Weights of a small transformer language model.
Size: 10 layers, width 256, 8 heads of 32 (1 for keys and values), MLP 1024 squared ReLU, 14.4M parameters.
Training: a variant of Muon for these matrices, 9241 steps.
Each number is 500 + 40 x the weight over its row's rms, rounded and kept within 0 to 999. Layers, rows and columns count from 0. Numbers have three digits each. The size before them is the row's rms in percent of the matrix's.

# layer 5 attention output (transposed), 256x256, rms 0.175, rows 3-26,35-58,67-90,99-122,131-154,163-185,195-217,226-249, columns 192-255
094:518525449459423477536550424511523537552539519471540453483530414493507547455469521509467543551579527455458435448503490539492535524526567532533454443480572535459524461457473462463497459475458520
105:501473505493506504460516413507510488524460513484494544438506490546468507542543558520462424501551474538500532451514443483520486531452510523457423457503548505500522446471472411504495525492451547
101:513504484557547501486487473449492479454540539527457557553498550525513486461503560462524441561471416450485503547546545481571533472582470493524445454532536546430504549507475504487468501462559478
104:502514470555462508468474546563477479543522548537464456513478554488488554503457533474497492431505547486459438453492517510461534510456513506521448555457489507465484532506588603495503496468585542
096:543531427496466500456528436503498483520511554482508622475465463464533533456473540506510515523510502483536483493474515423421501504560502432575504494507513505502436459466555451510498572525478487
100:524537493474449531477552505556518476489483557431506482514499442513598530461571506507491483464441498488503492539555475544512528499522481495436571431451588472425460577512513471475474560413496505
100:509522526468444418516496437494443508527510537492568518520481549495501594497455496523478517447500474487486478510535542517506552533562510512529545532534409477466423568497452531520471517495497513
107:470518541527444519444519473540478538472470408452500490529530466454539568524467510481549464475486482523499477543478504463473540515471493512504526454440480514490564431485530452516503531494496498
097:502521488568464519444529498525472502516529481516466413506534511473501465522461427501474439465431542554532462474535491442465460534443491544519483538501459477540485511451543501487539473601498492
111:498491403451519540489524485434416534518505494499499561543486496575521473516502527492530461534495462465557510486500516540434465524484561449561481513480468511457442518530493441459510549451498476
091:498526488516563533399456545534466520556497550471507431516578459480471469518508417578491481442550518489530517459505517533507462470496487478507546451527505495524521482489533519537556497506594457
095:533486519543504443553535513511475550522550534525559486503528478535490500505491573488497481503516429539510516450564508547464528480494556537490501455528491557509531489482425486450580450469536578
105:622491509535470411520446495497484521411488493494462513433536511479488563457494531445430556494458544487554515464451458480461497471528524452487523471413524463504556563515566450501527518576499560
097:459534514543475519481568521489477522556585499464575504528449462527596466439500497493482545515508516434542438451469457446469525515462450436501543520465528501446481522570534511550482609500555525
110:510547488497519511477512425448544454508525440495476530480542557490576520541550411519503492527505481561538561496472573460516522490491533439507540470509523538442491487556486453411506457492458504
096:574435490498502512540500462410457502516445512444529426455547458536461480483593476532516531556560534531569548508459546476499534487512473506589502508536531565532492501485462491457498367567483532
095:470504558588495487473509502500507519524507528489515493466518499471556449451548524560480558435551537533505597454561572539549519556553506511514483541509531490410477558466556504533438469455489462
112:541484490512516492489450453517525496506488563448492425490498447526476487423459461524478594539502493487433442479536471516525527433565549539477443459502501519501510492499510453451525478558448443
101:535513512441457567466473445478414529501541488448451597562525542514528529515505554591513519443479426475502485540502456477563473495556491441495475479464476502494480484558523543483491554550464453
102:546510536499499468451489448507528481474547540502464490514577491428465547513489518531433477465469514436533486543431579421497493552546437477503575473572535458546401508493399414529550511535488532
097:512525382539517531519492537542472515510479455474460474466481508471444474539509485580509503431503550543448555491565516508449480484458521493457473470560552507525511495551526588559536512477479409
094:400549522431510614493463416500506490549524482521479522548483471540544517503520464508514459517451545510444454488463519484492472498564528492536470558488488480468516433516494511533480492530389525
097:479486514553550528532491496513477470451479481474502493456525469567511488528479547515475543455508623505469486474513516499546514507506471497544469479488505556444460465448489527518442491372531463
093:448529536526509544464493551539511586491533463566497494509467494576531541470495450398477539502472532458522429524451455504576427511537475533442540489507481458566543501527508572578491486465474534
097:509441519622474444521517506502494513420567485570564501557553562512482504464485530516533556474519525518467443478482555557480446565474475497420496455469470517475507516471466470450457542439454449
091:493461561547550512522476553518548552509530516567464440484543525464477526534512507465435492491466597487487514511514508490514512570558538509509488571570525518539487464503545484532434473419468575
094:507517468429488475565494494446503508507428545477547562518495436511482451507546507462501449471529495475531536471452467469445472500545473502559544505475481463475487491505474524544571503476505444
096:467511571495526508437511463492572484486533565494479540443485506466566558444526447499487446508503452494554505515475545458495420443565522523460495500557475463504535489500504540475475406497534547
096:541524483470482499486521455433463521560474488505498477476500532520491465499606506543594495544521576487568441515457455481519528514546454495540418448584514506471479533499463527499537491494498446
098:537490463536410494529567502528496519453547524489524524514501477561451558486537468454531494474507461521531432509567534514473387495496487575520519548514398549468508495549433446432529438556476576
103:540494511480495518464503443523529519538483551476413503492518535489452478464425464571490480486481410549521518520418521484465521492506531437518469492469465503510435506515464498470454461515574542
097:507567557431534495480512544467553549549480462557508453551444539534454485489526456488451445527498475497561452465478527536452522559570485464551541437463483477537464519522531497477432449509497482
093:532508528470483473499533467495482574516510588537500562462483475518538507502540492494368534466462507543552429451509501475522477476474534511523450514520535472455498502539524528518480479552382564
099:452502487480499530440532476447485467404481495470575585574487473429485495495482430496523463569474565537492566580449553533439500523568540443474475522486476546501460461434541523576510512501510529
101:551457522427430515547549548486554523590477484450495500543512556514597532483480467449479564496450486516514464564493510550467452536470543450510521507460452475518510511524489545478544459504530491
091:564527537513562499379545545487515474484458481524468567550482609569531511527554438511480466443496464479427456536543511459574498462495493534516505472482441458530486493471540568461579452453479491
107:514534517472530474445504519526493458482503446496546480503512502537435511467467508504432460450535510471558497509508530527471445564578438460456555527490489389570551474523599448519479504555558537
092:444509473514492482479522472473510486505566506506526584471508427492530465493423471575554455477547554542504495443467493449406471549464443532493474425495462479531491435486540578531512505519488506
095:481584529475457489494510532566494496512484540496590482549533513459516522422459499503414498519476506477436554537544505587525504491468589503491484533499486467449488484447481488610526488519501557
102:520557554441444527446469440513535461525504505473586468407538546554566599530567540488466482507488439572517521559487517483465489528551500496536449525472516506543457491469507488523527525503501476
089:477477560539510453513456431550543497510451545496501490574488487486419507414627507478493459526529489454445474569455509452465469505492469500555511515498448553484504501511437439494534572467513480
087:487485546479543414414518492519526532522505479550537538506501549498524456581583511512439522485480548451485544487543443520499513456543468459532545568528406418556459516498532515521551575541459516
083:499409514616508530467495436465502482528471504475476469458584463511425441529514566466510478547530515568484480521555527481522472499528435558567457562543517525479471497512489444537476533442495536
100:554508515461505457489506440473513475584513532566479494453483488486463424524555566514500491449457561451470551494589371531506490438412470553535480435518555479478464494497528539464497575507424443
104:514594519481500464477502511560483485450495498465524511480492578510527537532504549450572511426455451509464437555422440510533516505451508495541541482466448547476564487490561565530509461523513495
095:433517469536519561498517503560454500524567465535475467445473448490537570513370560508466527512510494557598529518484482507500487482514425510440554516475504468500526504479533492553516490489553453
105:562523446489509508537510545489535564480545487493528435529474501449509492430490485497493535576537488547444460492467449546457476506478512484561521422413511484484522457453442529503488499521496550
094:465435550531491436525495469531544534497534416517531559504500554508491560480455542479493466527489483474427525536451545525427440482524541484472475492491520500580528533550532491513587463506443543
102:495510431509530593488507468420439410453488442579530477486561495503543490434432470450517495579461574452433488419468476527475503496489430492488584467496470472524489575484468507473512442492553458
104:530480527511497456520514489541528427468398466429486459501533504542484454538482537466490462584519489526484515525471454566452479546535532562520518511449463521460539540484435538576489532451444507
106:513589491442507500430435444526467453494532484430565467503587606479435452528485470528552542467533489569462469524448556514541543537559580438517578510559587501507481544521513452501416475547522506
097:494510450444510510475432498510564486469461472456478515468485585464492520497510529449483504456535497461560457517493552461464567501546443441467469486501528481549459466509493564507471494502517456
106:431522445436495520457482459551444520431551488510503501538511470442535534545474504451498474426518506510485497518505529465493525477483562512484406504486497475556461505432501488475450547475499516
095:546483561509496485476514527463487526452525486548567498493419499478523525511530523502516482493478520510452482526513520499518534482513510508508471475464515480482461515481515464506543494515490465
103:529510548548509464514523511411526468538438450443457466521463546502520495438502512519522519587518492542551440512505450449505471521520507533465461444474500554433487497547464560434477415488560531
102:501468519570496480441501501515476460503528460495519503495434487514516536472461471508483489425449529465517520422505473506521567508500520509452487511494423452578517494607506446511501421548487449
109:498461589435555436522541482550543526500469452463525429541534510500580496462502453430465552470468480589577484475505457428510479518437483495431539485442555481546478525538498441555523493541505551
097:533507451542510493502413505456553522477450410443518464505506581556483552500526457416528552550529440497549496480523515607458530423537408610488512528472509531473443519535496436529401444439506462
094:506545481553513529456490543458525459554512530546483451500542503530538516545494463456445454409478501451449565538436501529523471448507554490497489468525499477500495494477475466479443534508524493
105:450502535551554519498470466485469519506439561530490444490504516471533484471453541511478454423474496485595483472466509487499494444501539560498476514468445521560479492490514491525527456488487528
096:517565519495415467557550546468473537475511475506516477479491548479457527413490459530489501478524498462527445521518472524523534484613447464487536597453482578499484522513513474492529445551455438
106:490545453504522511551470470499478532525479520503459505461526462446585500415453491544457537596582527520489468493452502437514484553470484475476554554483495441519527444456519543512427545467539445
095:514646530476568500423495499450450465499483517489539493506461537512477538490427573439481489492487604541469528487496517516548519472498469525438486523485529484532493494469461504447564447571509525
093:503537440526508506534473452500424549533487548482587438516547539514505437488558487544552453474499463489534512530536534484549521502520540519526498468436578590495476537529494443558504510473478537
099:489471517468470525483517520457492520555444539525517519500549452523502562504451493525486390530577508449489387573464524508501415466497482533565478606572489555502519479431513540543421507516490593
102:468480500467448457515526496492532452505539347473536564454561504439441484455439485429541501560533503509506448505550548504569560502477464489560474437485529531452518465464508446553470426528448553
097:472566508428494446546498573461469481521566547546464472521540494565509566511470459457491508447480433443428527537451505493577510530562514548511502513550518477497487512482595507503460485462519536
099:476546522479536530520464489523506549505490468503468529488399475516426557513440510560468526523519493520549359530544381519576533521431539539518582510464513483562534525439440466475524517530491508
090:524507519443541474494520480485527515485551534540407558494560534494493494473539483548532508551549514446485512522517480516530478476498525495508532498562535520492474527583458533499516510487490522
107:548466501463474534524482493422476501481524508483492533541455478473476519500519493548510522521440524469454467450556489516466529531470495529411493489470537446467510527479522497505497501436440477
100:422535470445515503505490500526476467489566518487536528529451459472507487504507487495482447505443526502480513533483529507458579478519549467503493527435473468474556507412450462533504483513520480
096:464489524526491503475536531477561421570518440475536510452489471505524515495440542543522509492496486574557463478566497532561455466445500507473543489428590543516527528509516478474574404402486507
095:512517445570523440512522484452531516454500483531490490560598462467524483461398518490465491537542506468498478487527567504431504518520500501489509452505508456511528519531498488519483494476549539
097:527485481487583433443529531507528459454433523453461441547568522470546482527514485528503558517497454433442507492507507504543529438505508449470536507447438515458557469522534510508518436498431515
098:418464481435463438543495500467503499468433463481493521470501491536515501534544466481473498473559433506553428504526482478506489522436513522549489560518528468430456473513527473605436447501556479
098:547489452486559478489499492470460537470485444508491500553434531439499530486511579506484438540471513522491484565480493468416411522445463527444513511537465452483491496487488508559472525475459486
104:543512511506579519536509561509495492480501443539455485530493548465526448546444519512454512441543473428519533510571509468494545521490531504530516580479504485545449599555539557494534516556521576
107:472514469427484484546507439505522519526448463411505529568475559473525490558528532534496524569478471464509490545515456586534503458507483479454519515479496444556455546467460529503436502448511524
101:566475601515474497399493530489463506460529444548510505575518466423537501483545503469482442507530470550536550509494542465544471497547535487480446521489530508485547504454545501492542463525453527
101:456473424516553458490546499479439496540452499462511557571501498555477504502528527472539482479492440516539528485548556502459424426511541469438514524506500472487441497542561492486489580448404502
092:484526553467532418430459475522518481602497528451551449473505502468508519499502527438460520540458520547498570512478472489491447581526476549492486542539489448530548477536526468539511459488497498
102:585549587479488491512382539542518423552459534542495531500546539482468492512581463517447495490534430495596491490487545502553490449498553478510542458519495504478523436589525468465437514456527480
095:423505487474474503553516474516490456559516525493459461557471499493523499455518506507498496448518479613518501470501535452496418483521491519480560494490561493384537503550538543583559565566459600
096:482541553537481460637508470509526552551422563445520492515497477492469482404490490483531502483517401501584383493464524485547472514540516429570434382551415508555487476480504500471555489534505516
095:475501536513507509540492472513540515558518489437480572406548517551429485469488422523523498475440457513523512531485548458445435497567440509436447491468474461500558498470495580473545492496485493
087:418452497466478438522496540462538505511556458499481590461584523475537454476461505489441487589438558488550522455490508460479610489494496487492534484447519501509529488526496518458571505488490451
098:478446445497479470449499445440472510511515407571485557518519449521516436521464462471499543506459492454487489457553487505492434528494502544411491556480537524488534470474518521561512553443450521
096:526507410483427430469464472402564483539515474492491580391537467523491492505477485481486541457549538503490491479525570356481529443487489510513479563523496482453505432467476537456559487507482512
095:465468376485570488514493455427544458520453474454463571474449512542519530496484504544522451477546497507459554468515567485470490495538491501498561566543456456459504519484473514444521503397425499
091:494553558492428481505516529459548472471458419498528452432532511469520514561536550425524472521574495477525475480436536501470535495455474477403485477511569519512482536441508448483478440580506503
097:526574508501531486466457503508474537449463522508485490591508549502593500509509469540512453440465487486550540533513531437512478477534487525506491480464537495529526493540530499514506452492485444
093:540618508486447537400480420443503488454445554479480511504479498456569493528496465446482462512451427471579477520489467460530516552467451505518493585427493455500509461503506504500484515519565504
109:492527489501526418476465397530477475554456478474481502468519453485463504535584511489506524500507501430517524452542463519418529511488519517558482517536502496536466498506519495460474503530495517
104:517487529506535469559474558547571491485481481455549476454506433549484522532570556460455520519530466494451517492619480510445529497507520560550502562511416501446514489463456525594513572533424552
100:507494492513464537460530496527502421502487527532500472529499512563505471438525442603522539461529556429436499429501494518545419532479562484553558482484564552467506469506472464518525441555648529
098:513456483490451532526514501496457510469500480513508556449519522529514452503513507552483525494503548548578494475468483517498538478421476504502466504601484476477489506486525557501491460544527486
088:498475548505423497510517574502396557541446502564464522512477493445500499525483537539485411566539535557589494541465450438505483525520507518435554497448530500494483527515459555443477501539499502
105:461492502453493474582493456496507500527525520479481556545436504484432523453480449462548488524458426474481522541471530374520519454510498482511444501481463521432484484490513472465572538499540571
093:545548536497499450480470479450495490527511521494463467483472482496525581460457496487497475507463580506450467479480512498517500513532513548471489518465552529424470479557479498435475430529543475
086:466509505429545485530508491521491563387509502501553537509475566579487487476512418477612534445522508549466482508503481509458505562462463463441495539513517446597497462512489442571533455474561562
103:519524546578527548453505506512504502469482552455446477575511533552499511512499498511473565448494504501590536537481548546499424426472567499477543496533448500453507504444497504491488523464481507
092:503491472417539473530541581449584465479486464556529520500517562455540536508506500482499518530408550521531517522459526468495476441460549470437520507517516517454521474533512408495473510454442479
090:498517531458566483541571502515526446487420411530523562498545517475556485501569479468452506518509467519500424440486486513485465454539491454531468462554526516424529554571469531494583512522591500
099:463582425533523486479453446461545517511497466449524439492501537587456520533461500536532534522393452530503506542490495522487481433554482499493511522490425541411569485425467407504469496485541476
094:525582518530460497555493494503482463488451458458467539511615501464612538491496460459398507519519475531438506484476536467547479435436500504527495424520503518484487437491488447442473475503499591
103:609502527479475456477496532514570529486476515494508481528409508491464562533515540532519509545499466508451510539549471544492524517417540558580475472536473554504536477480540422471431421485538506
093:481509491464465479491503530470454526466473520514473499466512506498498534564499580567488463487436526523515569513520452483495510491555527483582495447514463495523516527517478539528493454458499465
093:555545510522502505491512468474460484461512549480439482446485519516489410510490521479539542470496446487579460507484502464517521496497468575517559516453467505519457519472502449506562490484562447
095:558471521544405554446531494518447463525492493510520488591556463467512591468469511463527513453509536506537469512488496509512390462520523532522527503518382540473524471412454547463553578498550533
094:514429489528461486545520444548542496566511463495441495520478469458562509435466472522470475468466528470543481579555490462534532431454501441425521448511486521481549539594554531455491582557514430
102:482578434472514477548474477443491449447523509448455524515574580475514486475447456494514488485535492514516520550489498486580483407472484540488507556574513433517568483480498458529496374467506503
094:444485540541505477522527529490528441525472473479540543548538517560437470498448515553499491556468461489461527535477486520470524430532503421542442511523506491529519535514514479489552486526472541
101:491460502564505541479468495507480536499492461557505575506526561487471454476491450490532514449499500456440467544522562557538492416585449411507443490572584517531452470477477436497489505571434473
094:491472489484489514480515481525521515503582515527506432452497484512459536511478471429515559516548456524444474526544508512448537458533463508528523491506561494478495543532531551556444444537557471
112:511530427465495516515523541559496523474491546440538460501504481498486497466418520531485464499439490455464527455476544498591529463606494489484429482483527525516490477467567482476539432516556471
104:483525533502522484481461503528545484451491502452457451499526564497492497528468507392549470464547581573523476531483483487488453512495507517447477500543471492463553465483523469580448483516582474
098:482523494521458462469518480440486489571499568495508532487528511557519456509525484569461411526516518458538530505534460478555528421516536521609525509503507523456494549601448584464562478519553529
109:534457533450502522553506513431534501529468508499492541535428553517499470529523536519469528534507482439496498452502433534511543453514477471468497627513496463452488571448537524429497508492474576
102:526505514514512548542497460537527515472460478476469503516543514500486458551548527586450479483554450519547404553471549520446470446453514457455422463454473417521496537514463518519474469551628508
094:536537561483549529466458537485511474502521516535516499486517480463543524485480527431537527459471517507495468493470592548520530465471495455465442488471524551467462555456471556515485482481508414
102:533576451521475494480478529443491502469493541520555447545458577553498454547498582456548515527525416552491498461461471390474486465538573493499497493429481522464439464547558473457496556519533516
106:443437494367454493477560591469473467441488484544493472404482421508436477523449517500516541492488513509480468441452450499436435534539460445476569481486547516474530531538596530416548512507449542
099:470490455411479509562518551488502528517471442495477535461501506463405501489462509551490575484392478523497537514564476552501572414435464508484434451517496503485488538506531533450509461471572485
098:519478469582477503557519519467463457517531490473515509478529401537523453509533512495424514569510549410447521511536479551558438479473518489450485544417534497536400494524448479481567483431452537
101:461512575457499537491518485541559506454522501553469455475479523497420502549560535493570512519484521502517481533510537495467501490553510460569485489505516519482501537500487456538594514527477465
108:474480576600497527484454556469555530473570511473513491537503530482454561507512523453445591516557542574492477524483476506416518464460472539578458431502546576499526481448512494502595456519502547
104:487515510488469559487474526560529524490465444525458464570539529519575509485614469516436518554530496487451490541530446563495490423497436493519550421533504508509496500500519516519497538559514502
105:532452429451518501505591497467521524505483494500554616508490477493544507486512524510415489555539552521536505553499476433497544469454483434492501552442537538527479455437568455468602532460523422
095:515466424495498515507522435602550483469502465465502475538540552491456552549509515476518554536494515460468508533556520551480480519510516553473526490529504477538480482510377493502559468518527539
105:515536479498514496554513434486490516479492494435458546513536554489492470456482510420471547486499527502530487573521515505428497555469498495482435447534465474428486500465470493474477506493452473
112:471435513494384490443511555506535432530547506447481562483450548431502481541549489556554564479506485463434500429463540526531586548472586550541498428544505473456464441513488520519479462495515457
102:449536459494427460475501479538462492429472522476423505427484472504552531533497447580526538487453573487530576530503454500477474461469504501512515460467616470551495535469475451592481520528474545
091:581512466535509508534510566455591466517476504501506505581562464525520433508427557506505492581511505538523515492517494535552464442487506491525488491538487533534458458514465474480482526479512523
106:576536532524455608494497567467540413493438527535448536498469514556518559557559451502468498445553541519489524546468503503547504511488522541495554463440561506552413474441519479533481467556497518
110:561407519518509490459465558464490460531495420509515531503452462483590516513465512529454487512493476575478486446470448452454466498460494478432480497480442552542561487520507531462489547504511494
097:474481520565534536559483511508520481445522508429484529534468576469529475513504471523485520455568551506512515475585422479459497484529513441528563540464461515456559527519419445456508531483509501
109:481480492438503531524481510489377501420551536470524536497487522499566516492528470475558471545460414512534529492538481536498493489478483461433519458473529498394495468448502543486482476527505567
108:606507542518497522474497522532516513506528437552442443508471451464437542565506470477519422507461473505441515455482437495507471454541498483463534520515527535531487511529532518479464511436485554
110:459511456531532514483546557532489462461464535523539451561508451557514462464488481436517416499483490469530544524487471466522510415457440519438511504432470428492539554480554564532512503457477545
104:483514515497520521526556522478444499477522544497494534482513467589420508588565516517495462475502490553412537458486491527506498536500505530489582546410502529478426475483495507498513507474511424
105:502547499444530464573470520462564486520567488518491437524495523453480548483522485500503592499581478483481455454502471589504562494496453433515513552568514508533480566481532451492519431465444515
093:455489549530511490508535398485440463511546560499490537506564530504475438464559406517522503485498464447480518531472498475450430485434513496434496507547588508553617460548520465424519543497521492
097:499424555552498549558556436460497514549505481482510468396503483478517523544513500455484500553482543483453554458505516466421569508517555498464540580498516498523500479504503448468472526487426420
101:469533473521424495554465438528476515481475535595505467485511411549578452456508507468563553468517500443449513493489516516489490452501500511453458478474511468507483514518510514525514523517492517
111:527461478571583480533513473408556506490483541450529528476476452412494545441525483367596502439482446479593490537509462497447579549429534452526419463523547471416566471505477496444471577482474490
109:536499457480535395448447508505508500530545536518499501519433496471473473509504485433580561471556537482507527542368547527486444461469453488449475532511490505534502551514452483490522430496472522
108:482455521518492453487445522516491488498580496518474467573458432505430486418511497557481470441544461503546485512494482436512466465421531497521541473556484555483504467469482530492466521494511495
110:432463491480537484510542478487512489474508493518508528552459454443479487497459463534476461446425505476483483457495403483484463516449467473538486548419463501482504477574582514527588468490483446
108:449451512511451501457509528460533514528392489554496415491540507528493499483519412484549466574473504468490495509535522412512540471509450482501490488542495431501455421495468521564468546550522510
116:511510487536479521475472486469510508465482465494387411496493532397467511478454580568563504488545480499463503467528490460559503482490480492519468532518431530487423444539507548557481533495436504
111:494528549554478547505480550524496475491404469476395522541509494605539531485452471513426508532493475567542518489459431469527562531480459569486523537484401552445528500513501505382554481471483539
103:472559510511470497496568523499493501477519534519458484528481496553502429533504528480442485496506505514494597483538499446485516463478461519562547485557435490497479464430491501522492512560504463
105:457459599563565514486529476454512523481555533514483455462559451418450555518490495537516406489536468497492505502526533530472533552483454490554483457469516512501497496476595480560467539553531538
106:537422533560468530479522497408509481505527438498435470589500549503499492518491421534547518480468492519508530501525514483460457527502489519458408520495540527508483434534482469503427453395512478
107:513422528503495482462594475467501464471568534496527484529496463460487491454497427555460572445512526468453521485563465562465484514546512587475460487500516531541485523552557455537517495545498506
111:494618527525453486464496519537555492495453574468486483499453511493513522480525549502523500528476516471530528448488448567547570490516485511453563521566545456474475539444582554425556470551522504
098:495428498529542532500503459520496484476554480452511473485499509464525440481390522486497497567510499520439495513521594568547521572448444523513518473553500495499531461503440556585443502542471484
109:537493498525454600459516486451562465528463484551512513444423573532450552439438501470437483446497533465423407532501522555532484509510487545503475535472501506448583517489460427524545500491458441
109:502503450444460522482492507491518525439491490474522479474481516539575564445612515474559501447468483520520521544466557459515573562530477578498507501479575495558523495481493527497508502479506568
104:435523536524510480526534514504522527481500511529498529520555472504463528502432488589423468516472583519444449545517508536526488424498543494493544539486516457472481514575420500577533476452505546
116:426539476506528437552520475458452551465489529422545461503527556476466452456476569425526421511533498550545479414562512558498500482492430463531527478492473514453485453572571501523485449505489486
096:513461501465581464493471508492434519494525500456535524461509499472519487494451477494546485464528488543404469461464513512437429484458513491538504554456534521539496456449504497592462452483533549
103:468433507454493430563498526467432447505418533480491417535513518514523412524566531477563569516435512501464579551522512503495526555455498432501434468521549573466518487421512500552483510524466516
108:550493498520428440435540445494512506476512515527513509432526483518563498456510428453551500481519534431461564477502541465485458527542486500548518464474505556459539433529505408516481539485504503
107:492426567465519570567425519475540531504447455539427496476512555493475438491460501532519546470471465585472548479488497490493585558486543526447531534462445575429500490538471469486493519487477535
109:476436540480477462521526436489501478451524459509496489540492441583574515421478466491514548437502503498524467509478533456439447517533566457518535574448496477559550512500535506475426497595493512
095:546510502552448550507485531552433387531512511495493513530511464551457487451496509423470460511526483530470502545479535575512563526536473501449565518569470475485496501533529534480500593503463522
095:518421458438538495485449567480536476438477510469463548451458431432449498469520579496487493478515526484497535533566585552482459429535494489545443548625502467475485456499498486531522481559540552
093:466532453536462504545502518529504464508534488524445530516534497493542441516469503505503525497524532466462470608529488466421476532461523448565454480539556436481467500545481561509527490527541434
088:538494446464523529492571527474479425540478546587509548516516429548524509493471498496445476524475447433526454553546453504526491491524501492553464497494524523518524475501551494449551508579521504
100:480493599471542525488531452415479475502501558495424517550531483446491530387506495504504516506449483507471463482553479549538539459508461483502511480480509506458451492498473483472464521622498496
098:474443495558464466496500480539521451455526472481544490467491504510470434438432509498497489584481530489445454472545561465591464494525494471506440558494471523522540422573491551470442469456473514
100:454548515484541476556483440452490461518576492533518468493527490596448520538542482564505477498537490404522514432498424470528497460485549477517504531517478528511481447506521570521511500470560462
097:499487476494498497479415485512549483483538526493481464479566512501481486456400503573550493517507512481553523523550516484516520579485567566505548523559534470541517412551537533488464494445523513
096:455456543524474554470577451511519526519443436515458609553511492415503523526510531546497489539576500514411440481511468477519490504576527459480500514508482533503509565474467571490497475489554436
098:472457437488531588470533470439531486515530511448473469527571508555521490438472543531475525543539436525506486483432506446493510498472536524443532483506493547501474504550450514571560499509547549
089:480517480543561566537517484511492472529511505530544592488501435517509514472500468511544433449496475547451507485429505448540522550429511541488563515456468543528546534439474569490453516464512570
101:428469497577474514414534547491510508514476435516510469473525482520502496501548480502547510530423512420473483520538521470563565476520507538484432493447458453525501572439472457478506529458530502
098:517528512495521483521457503546538481506462481500470431522466517532499546484558505571505514514496545459508538499451476501513476442528447515541518534494561482379546435438492437577519515572475510
089:480526529495512495557483549531516527412539502398532489529478501505506526506523468512540553479535429539403497550482499457492517553456528520548526515497501512460541507521528486564394441411502459
103:425523463520517544522513473493449489541444435481448489523542483525477458588502520506480499465442422482578579539536508500513502474492508514462564540494480501534473460451517499524469511484569517
095:537451485467530510477518480505493493490452558563452513460485524539521513499568499431527546570482524484493572489517499542534563525471464480575523421487457542560574453565505513431558474548484480
100:452487499485521448560517490551511504497472542543517473460484426468549523434533522503554501483545539518503515581502483559481533527470481500530501506563474533492429513495539447520497494457482486
105:547499515534510535529529533526460511563531422457450543511440530551467512488513527477436482481444533505583474505522555474541453557594559510491485484418465460456447479514508523487511459466552558
102:458525494486484516474483480493398588499471531422462491505529473523504509496495600529522570441440465485531491471507553497499537500503533451525521573436514435427536483485507508454476582444546526
102:523487497518480483470552510469539475427497526454477475473479584488484557507446497428466558497476516524454456444465487487445506486460579450470532487512576498508521630466523478498499559488414522
091:490498500585457456559521515559536473481464424539537525523535518485512511446518470495510517553503521484492512433511458507530460465491566544438498520607537581584496578515437444542525542484511472
104:460525560527571457466514502541483474534456549505479495501527533498560474543474461440449566539477497543453425518564446431449487502390477489534530536477508542501563540419499473500454566490460495
092:554494539490435550530530492493471382505576474554477540531479394492480493493460586428489475529532473531498452476546588530515528491478566510498471503503507563494489470512463570536514567546505485
095:536468557467530503421541473506442466495487548501480540590469419513561414539495480467575488520576497530472539485520572545502414494502481482480469518577461551605492579574577506483507464517503506
# layer 5 attention value, 32x256, rms 0.215, rows 3-26, columns 192-255
099:515590544518430538524509496468557404483521460512506505563563473545557497523494533421463517518526475520446552507518516538445537498505532578521512434518527456510487473459480514491452509541525468
098:474573456505447549521417488575524489491505536475512551500534433478464409450449461485461448497475447606545427524453491457558548477503522546543555457485477469398486490511463463481500550505480552
104:512541518447499545576518531497458508507466486498553492475552558521490487481494481522446440484459457487527472515572535487511472524563483472487452561451571512434475570513582472461518490480437474
102:603472444533487527538474555450506513429510518418495496427497483516479490504494429543495530454559488566553494522526462527525525475503516503448452473474461549496513551479513492451495506486438439
102:537604473482552555547522539455515600524526616478434506460508472469468470491499496546502502520523494540541492511475545512452536499500423536518514521517513516488511397570573488477497539526493484
095:493494527481524467481485509501536544524514496460525429464494504485517515467450577518492540487490538504481511552518496439469457481540506470575544506519560518507589440484517445485573480478466528
106:482490538477477503510551504524552492470550470520459565541587500500499497434425465478503492480475533491537473480527451517516481527529433451508502500497570427474512454501537446539487496538560456
101:531544454494598571440508510466464480563478525498524567530507494480471470509492478530513373540567441520485494542494488476440496484469541445465503500423521459501519497495490450474424540535540413
091:488520457528521502499476438495546497508475480455489481512439451516447473507488543535570575553481458492569514503501480467479485528521500490532529466494494539447474461514495531502559488500504501
103:546465448478517539577558518509440439468500514513577513507489465485490516470522507453503423505525543483513503536555477417491505509506471511460495542515504506517523550508440462536501516479511567
107:493468510471551482468471473532513448463516505602526483435516529469515395487518523511522472491419543468529502475490512549473620493452508489509482515563497469456490493498475485501469479543464444
099:516577458508525564507468514537452498518520500545405496523457501498500497526537480572482554504511500533526447411461504445523559441531488511556484509502494471433500467560513553489492504477406479
103:515468497561530554446525438543475453454475523519474501546511462535462569559451504487522593556560522570512434501434513428450448487535505526539548432556525516453460427464530519559478516545505457
098:472562559492499522573504516426479482490529476564472502515516463499557537510432449525494529428528539482528585525489575511456445455524488516461537464470515505544429503470436444552472474583591397
105:473498505510621477471514485511460523493470453508542578471517498454544470446515513514499515542528442430475482475470580546576482444513545530570499545480534497542460471485586446449499407496534573
094:476533516456475483506485507536475509474461506499447585485405538500516489449505449523528478461476492526538567537503493542508529519491452418581407503568485527427504526519434463529479560526440488
095:486470441469527500538497488549504538463502490525455520535462470484459574466529455537466449504473467509536432561494508408533470443491571559477515488447537481517536436454443485492547486517517501
092:438478537487513480532442534592489451505520458395574514457487491499455522511517482484444528520511503516489445565526493556524487469455485494500503509500537453462487510501505429431511501506543530
102:485620427531623553487518530490433507529476498518510494490500474477499441488522552474520532469517485541460522477424555423539424450441474444521490527502545518500502535426525517488434493515556512
104:490436500526492483586463552525501517471481614411519508494436508453428570570525542550537500492460496472515432501519515502501472422489497532451531453452505513560512495496508428559508492509536543
100:462468469475474459500450464483518447491541472563468545589525499470578447506551450469487550512542582536456524534436503511520516475395539471562596486549447520543558519487493487541510421452467495
105:484508512445492487456559431445489403533483459510484470517491543595555622521529569449509474582447496456527547513562492457523497478479488457515508593517472517477533523499527550497524514523458513
103:549451487543521515518456472454478510488477501541440493595463526450492588489521449423508514522511442488474448445440537497453497531498473545475501403551475506495522544438537465468493502495567489
101:430486509482528454407466484404458451504537511538447539451512532495509479486486506515473501536498482473495508491537533487535492503514441482535502544468573504592475466581508493575489517545566512